config.yaml
n_kv_head: 4
head_dim: 64
norm: "rmsnorm"
positions: "rope"
grad_clip: 0.5
Each number is 500 + 50 x the weight over its row's rms, rounded and kept within 0 to 999. Layers, rows and columns count from 0. Numbers have three digits each. The size before them is the row's rms in percent of the matrix's.

# layer 2 attention output (transposed), 256x160, rms 0.132, rows 95-127, columns 0-159
089:490507499423461622464575564426473444588535500465522479464519504403495383477468550515539561468461544479588515572560498532484488535487427417457517551465477532506385504487472490482427586537450548483466429574511565523467609616420471605423548434494445534467520542492544506605509520568472498450456428557505573502537484559482496495524553451517457562452462558543578524472486488485414500454438592466411497525529567495465506489580494506436574481532508482511472447458530414467525458464553559
088:498561619497463487459444491494379523485481382538505502518482515519531468534495488478602503569504566526532537497463506427517438493516562488536555532487481521579537507535459552523522537508527466413545474537442435399473423496507476479534505499451541426521481467447552536573503557506528532367410538476414477441510536552470467510570545433404597587485564484443519475456582564462495427490493536437498458589544500456627533647514535444446511537502585465458496466481554504533545611532506532
095:501515466555505480483547466540404559453570490505559529502498469547462553520477547491526515466568461524451485559479612468447475580412495610500606543390563465510578516530406525460452484443501547516561463481432506549520545466436516484529454472570469493470392521481440557441457447502528490498457621484431422429452460489524563471493468477437461409554505525534542498552549495509528502418527507511629484586455452445521512511577554490555595472507511490413525416403574476519472535413417510
101:520520528565555487501500407504533541492467547524579609476585504588450522381491492508498507538508547458543481559385510407571563473358561516577475493469574551572529560539469567420528497473514569522572438456494495442380463556490504544484488487383545555575509492416545500495550508497417425485523534547512502432424594476513503477461610439520553484486427493510487512472502542464454580538426449545522482496510501530429593543479479512496556523567494592580522474510446487488473486458450532
103:536460462482520528440504446444482405490519444478479504444366483556545397495525488465496532473439459389483545487464439576399476440601602471569475472548534525493425608482521642557532489551543554458529452514527392493500512558436485553551587494480440468491420508534507495466442583462564492499495578438542477458431485550478495486438478547543503552496527518473500371500562482400525538528518461505567457518458485539441541530565531478496574528534593561484475400461524524490529434486530453
094:507552484430545426588469485524476472506471473567438515564530543446569476538512607470554594559507514466475562506477565529556530565508497533444489528480483508525516445479522525580526517449549474490517467516526492530470505500480544561460411572512396513472532544437478517383623420527467554451457467430363563513463423508488497415478474473483376612415560505498527546583484459598449481585517484477523469570439531528532529453559535455552564508471436512452461494413410533440577466459458510
092:530542582553484534478535458441541562568604504541496494511573404478394520524520421462539431461456559499475554493544439499475518605487444525503585389564487515479498527503389583557527618447489532457485556448472535568524533469475406568549490524495533542525538486460464463473496497471407464484456448569513526474365494510551410448491476519460478539448471420521528505507552457439570488478536500531434570446493499437428445474595484575545409527568495475582470494451554498399482476518446550
100:540397499448550445509469464522428448535554498461473557477470480467476503468414457528477489539525463589520513564497488498615556489441481522450470529422455537478530525499527511500517479470483493462510508507518548574505436484530392583611553524521565471499554548436535428502507533567584398474496512515544548494575564469409483424546483534437572423531502471472479460368495452511458448342451553508564530506493479486460561393454567605545519558439547502546470428479500548559552512543531623
108:429524470410585602489481554488478518479515522506594441483473496550479523478471480573510538560473452464496454563445497451499532386493525511503434548498474469568481427405569510529464501594500524538580433528540470438494454407508572564465498558503543594517512464499387445670520526509510509531580450567484391453474444532538529505436487486525561533451520431518417561496445531561526472478438497577524563552482508524528581482496543525436521565540513543583439510450433443559591514434561518
102:363623478459532512548490518500482482431497565448486532530465495455442476528490500557493524520427435462603451568516415488501572452476502526456422522550502486513506491396549499581518398532517592472456430530497490511582486538467595493516599452495492486451598376557608486575507499476478540481540506439498461575519581527511418509547562460438571506493508448494533509513388561519470540450536535520476424545470583446535421403440477490562437510496520467560570476505521498516487559495406533
093:520525557557525530599404470495464538522545468520513510431438454505497461539494521511447579546594510542481395449451370475475421436534536558451530533450481586489417562562437501539491524565445543555493532564488454539509494478426486512481502507508499570495465428543438524566522476473473567529442436479521525552543439401441484592435486524490560541533477585517601518501591508411486504471426570545462610561482493482525522544459550548362533498467541439478479552384483557534495415536485484
096:494505514588561447536576530472435482459552468552520509438558442431573466514456525563582430474525521595553506533464555519534603549464443519554565515582519445436496456478544513482466540524530520493486500468511461408498379414610486614501415555495551426540523556502526469499616529495533504576487547386467484434436514490517506501515427576552526534478455471458543508517536493632508523431508509487516556449498489485417586485414533536542529537505479451637436562498425497498539467457479506
095:447539461528515508529471474532530615427505538490491510451438574484504517467441421472424440490519542531505380479563514520548472445457547591520568500535504592484672416523490519599500497534598446495490470572487560485568509546500479404451555454482496497433447500519477448489553439482424467512553525511405553440473405498497530465525534521536571453500440491403561478433543489422495481610511564536458532532559533505576420458550507533471485465395505506447511501417397509528465473552484564
099:583475473516548527521490448543479585534507405502474476438567516482442445495500572533526405437617469592526450483532599516470469595571505514533442541517489497556549524555429493548541459511498473582522523524549464468519528562468557463408387436463456475519436458472414492471404507541506485485585465471470442560398513537501521386508407508462342548439439469432506470413469483503492491507449437515496420489549422522497580451524511517394480410475503514532485503535521556498458557532485516
090:444685448382457531532482413492497510457494489503512494478551539567439487423452464473491425527589474503565520436487597519563510415563518401487572538466472522501507485468551479479472493456478445496485508531552459451511508480472524530516540476479439611567442511520465505473498461464551548533478427483502498541509470549424513485523495495486489545539549433534502504523431605539386481563538532461616525452596427463600440506426498457569483437503442454478392535401507512480506532605554436
097:498535482544529485525485548514483501481474514592451489453412503460455504498488433516537573460421522469472496475477467552434441481596452512453584488504407508490502470583494464528501531527550486449413516510507549464559570592541415599515433437486506451483581538548534381589525617539455530459488541514426413485526484574505506586507503510538427505461444507595495465491595391421517434460535454441476479582457451452493535594493583602523516547420487441447547555425476440543561482475492535
106:528565542491534433490426393545495599540486454525500473531491465543600519408423530567520444516479528459567526507549500475578502478484573458623446562522575460526513444459441538609525511536474471516506519541535468420412529502523433602533482528500503422555550630402437452399550520528517554496432517516533478521544582551419508500486501598442546469524514528539529499510480647543440475500549525520566504477496498488549523474517523509629493522481421573516478524530437465442476534517420458
107:493603489477537450474487628583480505522487470535454474532503457516493474542409443577519428464455485478520459468542531509523523429428531507446434486405434493404529510446521557471507405537515602504484535519364511477409482377501523500506574519549502531532472475435478415423539536579495452479553529397544489537571556503546477463463512546493535441507461548438404456526516551536528577412364431527480534490514552485508510451533576468488376487574457509483563519555552440514548487487454511
108:601489494534557520432444511440514585570541537490483516454403492432486480584518536543393522616498489384472566575552476469463503569487478450519500439537531510589602545444488507552535552501550430488548578516535518534495555669503460625505417522388534488488484432435457462518488513471499461495551458481475429501442441475584525529548498509601507522427533449514393454533454453532564480569495456532544529514433483561464412526510511546483443586570509520496496511539505476508470483482494525
108:473532489409532482545547452484536531446613521431485603482499477503389492472591408445467527542384462517521480446491421518442528453511565559537439526573477507500517554497476447511532443594448540472492564586465501471475516472581487416526544497539569477440443534484573470511472556537500457486435483438529520455526561510492390432556469522500543443508503507487548482515537371491447454493501511421465444460573578510523463558550471586527518464528539518555476495519621513633614487542519409
099:490524585525487527523547513520559520569488577492442505438567509444446463535547567420537545519578500518530510504488536565457493553579483538618497475472566503564543554419518529517462365467479533509458534494459524449471539357520533426556461480494446410455482475451470472438524435512549658509485567404498507575469484488425482569564419554500564484433541549447512497434443424560496454586557521484502468436496535433458542437501490518467557523487421508435438568545520447449446472536440455
114:506434508470520494461530559543441676436564516511553474388561525514527449393456542557484504519615481524522511358524571559394447516476556532548554467483524533514587474502543525483480554507508505510488432564527522471520543464467563507523519470527434600468516473458525481553453567490575548543580561454540493465449453545522520555443421519521481479514596551393457513494484555481485466555437533577556450529543437502565511510541492560389590523527527589482484512437479530505447452439432521
096:460511467546482473517444556568457511464409496500486429523452541463504466396520520529465552522456489526441543495493617592373518597530509506444500495505476417456511442546479465504518547443479439532505508440445476538548564563534542525422470437527478450471511452507431531536476420586480454485448494384476452482532536523502406522532479398506493495622496429499493407517447409498485539516479512538546450625483522577526489396606584472421535554455550436540556562490500401437497496479552494
100:483520516499498522531466515557528582501390444448509579472511468414454423412487490481493515527532528597514473505563441479364477396521469481412484442528477492501481543501465558578415530573474507557497567476473552438528576547425423492498436506596534583445552523472408451468459561514453598469498380490478375463541517467483533562542485452490465526521513554510467567550490532399534527551450451453422521491548413532498542532529474488543351532529502490451522446534505473559481527535423512
096:481530520542561562499480477496551461484513561549462484477551515602614427559432554578439471513560417483453400509422467508556618419531520461491448522479520466444463475435519500533523530509491544465521419454508471468527549503462439560525495481423477465537489382539467591510529556444499567484575564408632521535487497542530526545586539566572515588351514508476496455405485487562471490536579513458557508499431483535460498591482535560540479453527485508546550468443477498494489621499465496
124:446482536558496514480441512483415585477646510436400478397440546460603460491494523492497533568463521455548524469399512442469514408526457489512523430469554490567524489451499519492418583504470491486480416545529443509501456590469608550431521505526502430508502500510594425611546492480530408574529436456530571446516416461451460559486557504522528544543514514496510495522425538476487374514453509518484457454520605536518499544405497514558610497525501499502541613497481542579529457475459506
106:506389536427447504519521551546582392507429491645625417564555556608527512492622582470486520562555572527488536469540574527454522534510483499509475494473556566550458543559476437455489509481559429488510491519497473575515507526499591448562426586517610493511460514464512562513471435473528542536493528505437493547506483494519456457540509401522391452571522511530555532532435523446463488605494542503434490525533418496554585457494461474426478480513492534479569450464490532422427548506460544
090:534492493515523493536507591572523458582494500559538524473474541497468517534491565486457412505492502527505449516510582522568386512546500499447506576545457538425522529446527497558494456469495538554497524461464535541427578592531511517588447564514540569504579595468494547429468501408489486470539489542567471459561459459542570486508413534386441506476590538524493544586498522498465500576566363561518610501475521461493502448396557434504500440504414551461498468430429493393470431587410471
097:479475522485518447533515512453504444468516607498491523477606517554607550528465552564575527512510398505530463515516500526530464478459470460552478373487576526488529496427513513610446436515574530532539505563600501454530441418515515610542438516434508437496496483526414423454502521496488473531616496552560502490513422513522508458580531545524640507476512443439477516399534541580486470404518566452484585451444487462535556452549518527489464534503618445538529606447521577535472511455474526
084:501593559475564449480431448537578515511489444616452476503508532650485512470498568471492536624548476530397415560427487469430580465560553536480467554555468509491519402411473438503510471428436538528387547515553428597522515504536532519573533509438519529514473503399405525456504484420489496536534509532511540422550394475517503526519523534470528473532491487584473460544498564493583587494532485464461467539431380506491515537479537453406471535502526514583538469469536518504552466561499476
090:572563491433516432498508543464540473554424456525495501453526545482519507474464522579542517416454553475463569548472389561473507568605389533401614547477475487529524465474523428602465527477488533606547461410533501565451418462498516457545494447514448540455570544539430538416549496530478413522429516518507474536485444508477425645501508467525386587567535567530496504498523513488532456465541436498498542554421389471463411527500492508580506473516465546504456489480451500411541486495543470
108:506450459490455569428586435426541506578474392471532510552519495527484529556424558530524483502525471499455505497628452458511614545544496449499379578522460522519438499507555487536548550518534533483440418453481571532543526468549438509457470566587550515472463470521494585431477438460444575416484518515437543459505444578504559509460428475513492498511484516515531434516489452486431573441471430501539541491469499566464564502524423560431422537562400518369432570488437532417496519493606474
100:540589484506479552501523516444490560551500415431411456454389416512565473507514542550525520565556557559381556529494500510435575423535498492511564515517403567478533452515488472444477515574531459514510412626483510465515429536464516568584505555503574565561571504395543478532617569478481553484439462501458548523571492508458491493391537526538541573492529543474499572534509510569528562473420460541532615501534547512520507448460513425532554530441521468581527437509467509546457399497507490
# layer 2 attention value, 256x160, rms 0.146, rows 96-127, columns 0-159
083:440380464582552525536517538448561550457442489467473421515423514490500494589504501495435499392480457459481402531583473522457459474458473490509494437471520446501530506424536403466467464450577548503499509473537568509471443467546433531439582515505571473525477533472452492499568408557470484559562384534580560580555494568461494544455469579574483397412492500582513528561398445543545519549524470569443418462486485533403532386469513508474514497564479537553486454471450465495523452446555449
095:561465559492566485460474557518551490517407482494393523524541492413513508449572479528490551486385514453532471476511441559545531504639451506509403545590454524529409523440593502533554503486472484499439478518511575528500478542468525521458527476450521534533538553426495395561534627530441511505529474542534494567538561518516509492504491415468501596424567510484477444539400563432426506479399513435458474530514510497373431530384467430506516463457543490505509604512504547470551528558527585
092:419510491482540517499488559498474398427550442484424458552438577493442529524474496556479533555490483503443519483549483566456535555577408525442570534507479418502489559510511416591514561528449478504433520422537470526555512518573474435413530392560453486455386545565478522480493424472509604482564468397484497457470479489511452507513455556534397505549509544482477492484575456566550407546566428450514493437505551387540443517444431545513543530482486468452469437498633568586505472470519461
095:431473569498451525449595504467463500515499578544408422508555579458514487562458508513518437489594480558548426525542541471605569475475407560496429495475485481540530485472456402439510425511550462525523561547433654531486475517539473434505486406454496510575557473552467561599515466556467500462486453520489473425534481428523559541570458475517479404498518467600496545503463572595419450494521563520439491454613581414498450525481503549522464474439546492538521521585559450534499482491466543
088:552465442490543501396493599494574632649509553442533577464395498439473514486553506507519389452515431503537470482485437485513456499520512509499495499484502545495485510466440518496457525537437547514488501479458440557493557495530453456540518471440602454352502476504518488517433542526552550593572540552557521498489499590512422491461533476523513462521437415489537432521477464496608488433496512554495522417566514600534414421430496552414421463459517455517445584521492476530433464564566531
081:513461433420591495531389456587458355535474555465490533496389568491487511524511612471523488536581491515545493500496522557448575574526528553543453565462520483512510463530612492445477448548425484507465474492560454563523562535512559411434536488470532480516446487559473473485496540395465554451516509466490490396565419517519567465461495493462537532528521537512465486470457529483420539520449426435441502550402570596533620537470539458507523409483546437458476503485566610550531490446544507
092:515473434533411488525513547457551521489522608589491416471529468572443447568506484466540471459463646496489455448495527487406465503504513413455485448601514451442504537573461454494490509528523556507518529425484496387469534512488532451438485486403432522555489475504478559386484410493489532563483415465501463510450450516544492572445477481579400570577440472486541559457543459465513514487542492526482497577482530551497463548468499445500375369598422540519543589579496554496478496531554504
092:522523542585445471534426479474447449561490519474445552536448497502584395461511525488421438531481530598522615478549453531585480575514488442481538398478568540422462570547486470485518514478569399477462496458427530530529438580526458568506552547531485465433498490476540657366448429444541540515457427481525497502496543503450392548527510574524513479541503520437601475560544475506532532548614503517489483464548554551487471513503418494480507514409526574470550531522613508472477490503464503
096:510428466545438460462429546473496451486543457502602460489487429542508426522502511463547559513541623500522515526470539498428496422517454484499510483469452557408502526492522495395501508410540463494461557569465494574457548482569426493473530554494449480486435564509463530460486539481464452490558484589523543322540468557504460488498533584573368521458536594545466442393613503461568506499473460555627512489530479557488563588590569503567526509483543487511473548538527528446558523474525533
086:477532461461478522540531493614560504475579480406523539438580489456522563516473474485545405482516460443477569549380546504531507602484408462569512467500536425609546422518449448525480495511495378466577426435464508499570435498475531494564548542473495438573578551485552466463510488509520462447578446476502468478498470561469504398525507534516452449479500430546451543509527481572576444479517466506464445521461645584385479503465517427547426561523465497528532438535420502475544484523539583
095:491466520401431552470340488562539420591403525526389475446414577527496516522557532470522523547467575457499553448490514542493445416550563483398508475467492572499513498595438507557482585585450519556547531432465525618548569499491523446567538452456508478407573462512466548420431439532524448458543448570475516555506480468495501506458472525529468599551459435469458501514534496420542544566494504501494478576439508486502494505544485560502432439482465515429491484527563448559433525484541577
088:472542514459550490549462537513464520540564542518505470452548515489478443487407515525535494464488481415507557601466478528390469508517440427495447548456440489550381529526530463446427549439450530522440526461526515443386481486474491494485432496525485397698490514468437494491489485535572539521464504535486433538478509480472554519431557472458423487492544531560488590540426522568524431481452418479615508483453364415410578508507521475502598438485537478503544487510502486514586486593483446
088:432492536466475502549474528491519559480477476569406501448449574491535658437543541554468462449473582432507551498480474448506505439455466534459569441488541487448422461482514501488462569571467525469467377447373595502452443494530413543567482573454572468486528525477615448520531488512519536534433552594482526518522459440497586538585538466456545495496526553485495489657478544522422523554533527465486578474430467548533540481470497424564458467505445474471572490490431538542491478404550468
077:610388471513508433567538542518449590511549439507444490509490478515560541513515489582551524509424394588467575544558462484386358489486498520520458467517554492492462568522502441534426601579546550517473446484411470557448518435562466453505495538473542570472592422506618455454505569496582423515512508470474513494526532524544516550489567541425545444487500493452437511515551440516597462557470498481408470509472494530416480427541476467417445518412528492511559525549468508503520436470445520
083:526422518473457521544494516455471502489446498405537469470531538533401417577478508426496433460572450520557415524459424520486496523428491554483478455543505508500491446545520536455639500457596547468411521527487556432479453479505573504596624508428511516496478481514387583431525412477559466474530484459588529545524525486555489470416458550503562498481516474468484583596422551462485535560430537518516440481502530504544590452489497423527551399489557434497505421583465571483433547508582482
094:487449454436405484482613579435496506505490473522361547481486553474433532535487492519517582463500495490432446557488580484505415475478444409449603469449502467529503569552546468488433522476493540502476489443473529566524510498568486469549558450487452608468444388513578572546512467544585509561555460479535497481434527513573455485531479467508477534516461491392449493526453453548560505441485477530525409445410474616470527525480403456371476452450449484553503523444500548536518402488560569
098:496461483487422575477546426487589532490511577445579538474478460512543468447565521425501530608477586548509480463591514581473420528535428475552556568492534546539376486618506483569512468466536513494630427428550469467548563546444486489500451473505490475473519546451520617485509465435456548487481431556508424473503392444536526569590500539503406553452471549581542477479493381499482497541547536484575489487519488514484508504457414507518513456519528516551479468473546611490518465602541544
096:357567484474501516614550609528502431559490503481518520547555570535492493476479520400511506486533505579561471423427483545526568541461466649499470510439504472458541527486560518465524430607442477503445407462506487444506480417582545497500507521599473577432462560550478640455480464533491544502471499513433451429492555459462472506447487541445532480558433520507523582468476562441424457541412541482420508460581522513588555471525523462544518436479478446476482473508604443491541476474484479
103:471527467624482477492461515459517520384425440524524332531484545535498433543440485496511513458491584471510501538519512524429468530433497444453525535484451481513510483544514483479403495425569512490496482528584537379532520455544468523463426467468468452566494435503416556498484478496397534468541467540582424474593432447539606527461518494483423520485509511564449399480477585531533429552550505623502549560436545484505622395491539501530531545512504467498507465548475554451527450563486581
088:557517401442543465514488514560566566490504441483453476422443538439535502518453540515478456425493490436427547422490442464657471466467499523433507539568446517542479532530477525435539555510482472470577502495590499561513500499536556511410398551453545570466551519452485430503526587552445384502551484577491419471495484405534473464460516373520454567506501420507453453652555561503553552486406504523467500513483470538564445485560552472523458458522468426500492435542518520482511514523498613
091:515534584433494463525464478400498462495459442548424492573459543518524552526533512466573481496386453589491508627474422453568477469505434535517414484509448513551422565460526541473472521474493431478568512444469514594536483506518454530463481596508479419548511468511478492570440431542431462560362422477379448510539486476467507543481517471490518526520467496659520606541517486516632505470539517513441513433531568463429433520558437448456498441450489516539482492508515420518454507572497516
082:546467507482566495456556452463564513506546608504479470447572364537531541504500492457462481443502405487599481447518423476627483364572491586519488435561422573438485590433540593550491444482474529441471523553518500458489437487476424463533541537528460476481530466519537512519476519502548454516445537581504466482410467571492560497465523502525545516377455555462561521490529562463517534533603506455485499384486515464489490523358462469547510401529453447488491546479466499513468422512529574
092:491471511537448468567448496470547579424577565503534448507480470474440527596514534488521483533446529410522527457458609480543430603523547579536530485455497476444549400540478418440512432468575448423492458537420446461521489506571487491541429449486511509554448562493445476502513491409440512510428585458503526490549471515589419422477459471449539439377452470449506495474588396547494515427460540486477522526458583566438547539544505518475615472476560519558463445436478506465562433541579519
087:504446488522487549492522600461508462553561479409531507490432500439487578515590397453547479508526560482465603452640456422434466564513541483545515498549542537505467492480441432445531493489558411565532501493512420562535423487571571487496507560474459517414629518480563522464566367599568410500536469546379508417467521476471464491487467470495423507589534520486461547459504517519463533486436485493501535488624476454496474482554530512457474553428546463512578488530505476559459465448466456
112:429469477407483459483448494420518402509516423566535456512591463508494468508437380487537531482490499569503421584460410558490505420454460563523500504440412498452581591510468493522531484522518450508463563479485516461533524491585398512600515473461494474474473501450501550479511517581422537413464451499467498472549543503563509543455491634589444462565494480519500481465559445562614561507575470552451496483509424541526474476553533559483552588505578479494494444524484387467494629568503519
092:500538534545560481470526474479455544513490442390461592452363511514528543458452441547555526534481396513454510468404450412485509483531536492519448506510456554400519411485480509435512531466405549427515519383574501466401446498457416515477544493528471592483472533504466450499445499416437547532422470487499506435452514603370514530541572481436568447398493443429462501551524476522533492454553462503452530513417546521469460486535456567495473601456512509454448552428519465479469445446549466
084:470562435392464487471492391522475573512532559479483489465528475526497539470527534506540499511495494522553579535504475515395559518431471513516462442429504456537428421595434471483542539541482518553404494456467432537543528440402570524448432468444490588535463484563475503519476519438496502538528530405472510539483514615482447500563576517519554520457406524485469555493472505497510473446334583350466477542573519560501459576558509603453437586469491487498496549442481549577485546484563488
085:569503463508446515457388413503530470566583400535512539586490504484497451465552505519507467543514544514462449449438505466496520516453571563434461617498507563509490529533450542392544609566430476484497511445452457580494416511535496439505479507523486584466469495491562567501530505575504516455437449562503537419467522478453448558422500577451395514598532579469452475587536420558529570459527367564505473582493550496495468587416484467450558542499476547483538501550554468462444448558503493
082:540516467459540561433446551475453454505537531480579467516443481441527485551485398440533358470479472412544563454477504489495484518523394402590509452471582478537463506601570468441517543546491464467547420478439643516492489492561469476504488497520505559489412480571516513526522478573553576496543489431554483618505618524522555435572481532499399539456531446513509490468500569534434450493453557572473473509440625471402507507537517512535453536525563559477484519479474480476580447483526562
086:501379483542466528528465443543438507540550549506517473526461569471451471577577471477500414495551479580550480495516551558543543561524573428619473499573436452485416526485463634472543499491520484480566496564442475493517549566363405471409576625426564467515545524515516404598461495414546503542495519474493512469527537552527571439502435535453531450527493435425482473571488505513459565517415504504523484567522604465494484505527556517435502480446532476488445527502524483546414526536520582
099:560589467507494460523446560607536493550485547564428596553461511507458494471549458459424505485512504527530496455505582523491429485551480529500553471524659431447495509544415523501465526566465415432580544560582467478432466533472528475590502400505529557493504548462497478541446600461560480565485546522492414513430466403458453498530514498498574535490472429366416565411429500451536476481536533511481498583563503470518527506487477455461462478436524499587489412478526501557409462415447504
088:486515502482516466457426528553519516448514561492628543463576594512422496484505448496541464496447469491604442477507561466494436441499477513500465467385535432538559419539489547514562430506522496469538569361508491503535517446578447474540546422631445381500482491546499506442537491536440564512526383418542498540410509487543502560570520501499489453500394537549515466450589495546506498494465567507437403418484494557485542523539447617525463496505555611477503548552470479513537545486529508
# layer 2 attention query, 256x160, rms 0.157, rows 128-139, columns 0-159
083:528524511413568442465623615529514499556610418520461434583467490547565485539419544483482661493523422469473488597462524546548555477503503498556535569602478603474565471446393628476433489480421477462502521506508509437533483546472486424511579537448427452535526524481534523542493548484483556492510498532513516515542487528478465479522497569532504477421445398480514438421514520504451497505544449483441541508501568471565480392529529515477496532569543498523371542505491531529472535420527494
084:490497470533520551532512459497548505502540551483555647468443504462505552434575616492521455509485541543516483656481506496450503558508491592508446501379494535504554486433501539524551535422459520517445447474535578547485527483471493431492462473526562485527556548449520454457470433479458503404425509434530454413460484563539485435574491454499525499459509506499526551574412472518423552433551576461442475565534525470544513482652615536507493482526552551573516398405451512452503568529464563
100:443508447511493558427466387440499473453434502612454563488479493497438593450549453494571531545461484527428442497546537508527486415455540534510631443519510502478444516529444466469526546548598522414544488459457513551556547581524561463456519481582527464466488510574548526563407497514497484422556605474533596547467552414519463586562437543540466458459529444519527537532523546520597485525479481500528446518525481574511572526451541463516476423592490459479568439633553522508491570499473576
088:503596520459512564597530515499550501511492582475562379540469523474495575559500491525465498477511474393591499507549493521458508529574505447502569483475450509558515525457455524532687468480579475538570571529439450449569375504443520495528487521486532484546483588547472490439531526505558504529544528446474529444462408567542461467462456548509542486511529520510516398452585429448547536483464514501447550538532555458525511571515515532452481604509575474585422435586447520411508619539515483
089:514545481590552484489381501531558493431490546532585559532461487434484531577562496546498459452519468451613581551476463527406508571499507423565492502411502454509461460627564501491561533504451461495443478463547545520437511490535523502480381593467589581561478462466491526442507513470476536535561539525439525426492469537449513481512438493391444487561530562506501478474486439448517546493554555494511421565470479463488358604523487454538456499475542485524602426450479430386511555473534516
080:521482499477490326496423538499441495395439524454491512514548473601474482509523501421416428500536588437517474499506515383400427501498437441533505526401532502524553482483491510507491507471390492477465477485460474522499520482489459450530502506538492526453503511553513504412507520403528492491472556523475526539410536363542485568506522411500527511543489523581533589505443490510388501364476518527540492480618612529512479570429438540559522436508494562471560569509484525442424522562520522
080:522438526568548543519453399432555443486484449484571527622457511463430479494518535436475525552578540522482475433538496532536547506496441562542500459567529515514441567540382415582506559469559624526514508582494504460534419554554497565519525448506515568516438419472437490588519521478464528418535527448512543559500567488556598473497500511558462504485531499453498497504576504640496435544463423468489448518441555508532416516452404441513464547418451582476516539486438412530557492534543436
093:502489415469471579404492563433539406515541539499511447516397520557402442509473450508515442464433515426483451548584513563463503528471561492442528389600507470551539498481497532510476479533505503498458574485476510481523474618652538519532439505486555433476504521486520537512588488515614454541537563389424550518507530482488528456523602504401437478578465573426492536510510516565539451424514431536595530509537465543483533457502446441496546494523603549526535501533541573458554552491552544
083:435481475427444421481434518534517468427410490396486503504457515521506618477543482496518498501566445570393450509530529497486554523467557451542625479484441444473445518542581603572460437463523563560451513556525456450539531487505547439498445516518533487544510445473506437464501505529409477441520515469567524494500548545519466429464401511538403469493490490509453579544527576461546576497535515353469467513461445491416446533476570492662446500559461490446574502493475513387492493545464494
093:464488499459443487548457493562425575512516466426459571420462532481503492447514445492415497463465455565522468486500571483601455466502527528472495544549406431499513456517481488504437542451448496500502526534516483506429480547511431459466476464531432503482551538522586451556498501587552380530504552630493550596550557492515464577478630560570561455502580571585541526446504550525536462513437418474562495526510515482505376506420529572540506542512483609459476569603549502451549394441511504
093:589510495447558409523548561512534463442506472515514471550471501500442530526560419492601515567477474504437523497418428528416503457527484466521519563448430591570515431505524435460403455463525473509465544545509593469588520489542507471492472497526526530506513460561562518525463575414560589456537394449508452455528403519453535502487480475479521535467428458362458537560532465451446513476495508569431422538483500444512468552376409420550557486502518455523538515415525403567413448513569475
086:460521504465513553495415541492459487442502498533506402488500505549501404468488578620599499439515475504579467493482442497535581526462562564493513418429592438508576585516475572555520471509525516522457488470499440584621431530451496433412523578504513494532484458501535503550512472528518412473596600432524602523501505515482549563465553545514541497490555493443467530524560431483544572439498511467548436463416576452573427368486457494462478504544504452507474504534554476410431497566411487
# layer 2 attention key, 256x160, rms 0.154, rows 128-138, columns 0-159
078:465571453537519480502458456425414488400516514398531550487420456554404586471441536485540580542480441531477487428508528439566482535492485489466589472516472503488503492544455494511537593556466470547499526438539401476448506530461519489461478560428525477496580528474498436526401515449551542452547535479437590518482547482476574552605481550513537436468531513525507565522429467468498421443409521521587516582478506459468586505418521552534547456526473508411596388554537476558574521565411426
076:439501502458507582513429464411551483474516520459433463503536509475411538506544475523430479533445522528470543537649471494528451453454473447471482470538424550494558481611485525478504484524491517473515434545494521451577493423550566485384554535459503497459488527596455473494563605511463404544437481537603539483465546499573456525457476589497613529529414428492534414533485415547603516507431499402500517541544466510394465531501514533489472412569514475471552537486566580502527438585456544
084:515545524464522535526489514472501461517497455592480479515552536513549368496581500444510499423460466605488627501565475562474479580561524427550480541406563563496586548487519534483481495456466496542583415541540380496495623450481478484566475543476436459493484567481574496468570491431530525525544470441602427478548562455457588422501540521432570526493449437540554525492550477496511500382453519481518597382464504547490513419499514505542510548516569551499509443510480477573501433579497529
084:469503379590566494530513477460483483460519602393525536412464504544416448397517474450570498466404470509512497492449433545493510524557541516503514473507508385473486483575558482456426591493469484489481454483534512493434466456579517421430453484516453428498466528479493512534366524560554543447505509457498465602523624547600543549542449526511560463486511508423580569442542485477530450467462542526556469565513511553453603464442514460500491490447548488452530497438594546618474516501484567
076:518525550450482477487586508622510504565439461489355511541563485445527439498590553580483499583488527487478464489441472571549556519544517503485494450536501466527567480544450482517436394513508485507559465532482501533486604487434512520563474535509619472483477460474493459443514482554505399548424502491445462468510407503479412444472486464556436651459573487418452426547483494522431413544475508427475533415543571566512502549523493450541577499518496413464498588423479545511486411457452546
079:537459483598473441443502475538421449526474427571552525430463497431593549491506521527485545456465527515566456576469512530564476496547464504618574540508456446487430472467447492486496564536518560497495497447492501506428488454459565418580471426462543504596510416504459577624473501530543470486551539482561606470497501484421576473518434517458514539521464543450362495555406525466520540489497423449494476542499531531539539593540419480505528457435421513389475526384554447485492484403457504
078:499502535468438500494488560581463507589385526581499414504473548469469513417634566557506460486481464572505446517420574471520534488562498524490481488521590525450493463457454528498457516509568459548469510482506449425526583484445469529543400426538542502433559570518510575434473552461535552499567474523494546519487498628566560473498530549458423473508463388437586502552386412577519453520543511373549506450480450453441466498515483443473547520474506477565562512480490520541554438443451415
090:414571544541511471580499443484523471548478519499463469524520567475546580457427479480522469498486591494415537452436526476476525535471537499491535495580451490492488488540495536336508566433492567662477592497520502466509441501508517451506472484494466432530531507508508479511468503576416472633552551436596506536532596482503549530434426507607571521412526409531455540449586521522518505512524490388531494459491510523493498479428484444510563463576432541505533438560450379501571544569480489
080:481486508456437518398558498510423415534571477507441488593480433524479480502495476488449566541499461482445498479479460475623469488451522428463483502458563447538554600485566538498493516404491498444540507486552448537516520495573499514502512351516521494446509518455433475482474608484452503579522540507447421443554503438505620490586525484426581477527462487461485462516360550494484457464547474605469506543516433516463546374551548479606552498470547547442440602587542475508480465482477547
082:501494575466499432510523540464431522370488540485442511552538473430467506479501463480549555574439539584572554515412458505646516487488546541544559531531524545408518524475513462559591478426503540580472484510410471418567510531469544540453496569441566458581455525524489501535559484573534557494511528476506439492488526468480481535463520682463485459561413525454502492441389510517481552625537477558515531531385467527506459535488531539501469541479530536556535506561446520420515523390483450
078:489497503523598478568371504489461456588495466539506535548415537459534546476508453492553491503489472440439622536562484580476543531512529553521511404585464499466567527480531465490468569354467465456470485515510492519474458497554496510459529463452425513459543550464458449526474559487501593539476502538420496455455540560503524449509444407489540433507486481545460424646495505503587479473437455480535514452545442498342505485447514440441543480563521567540578402478554516497588507586455432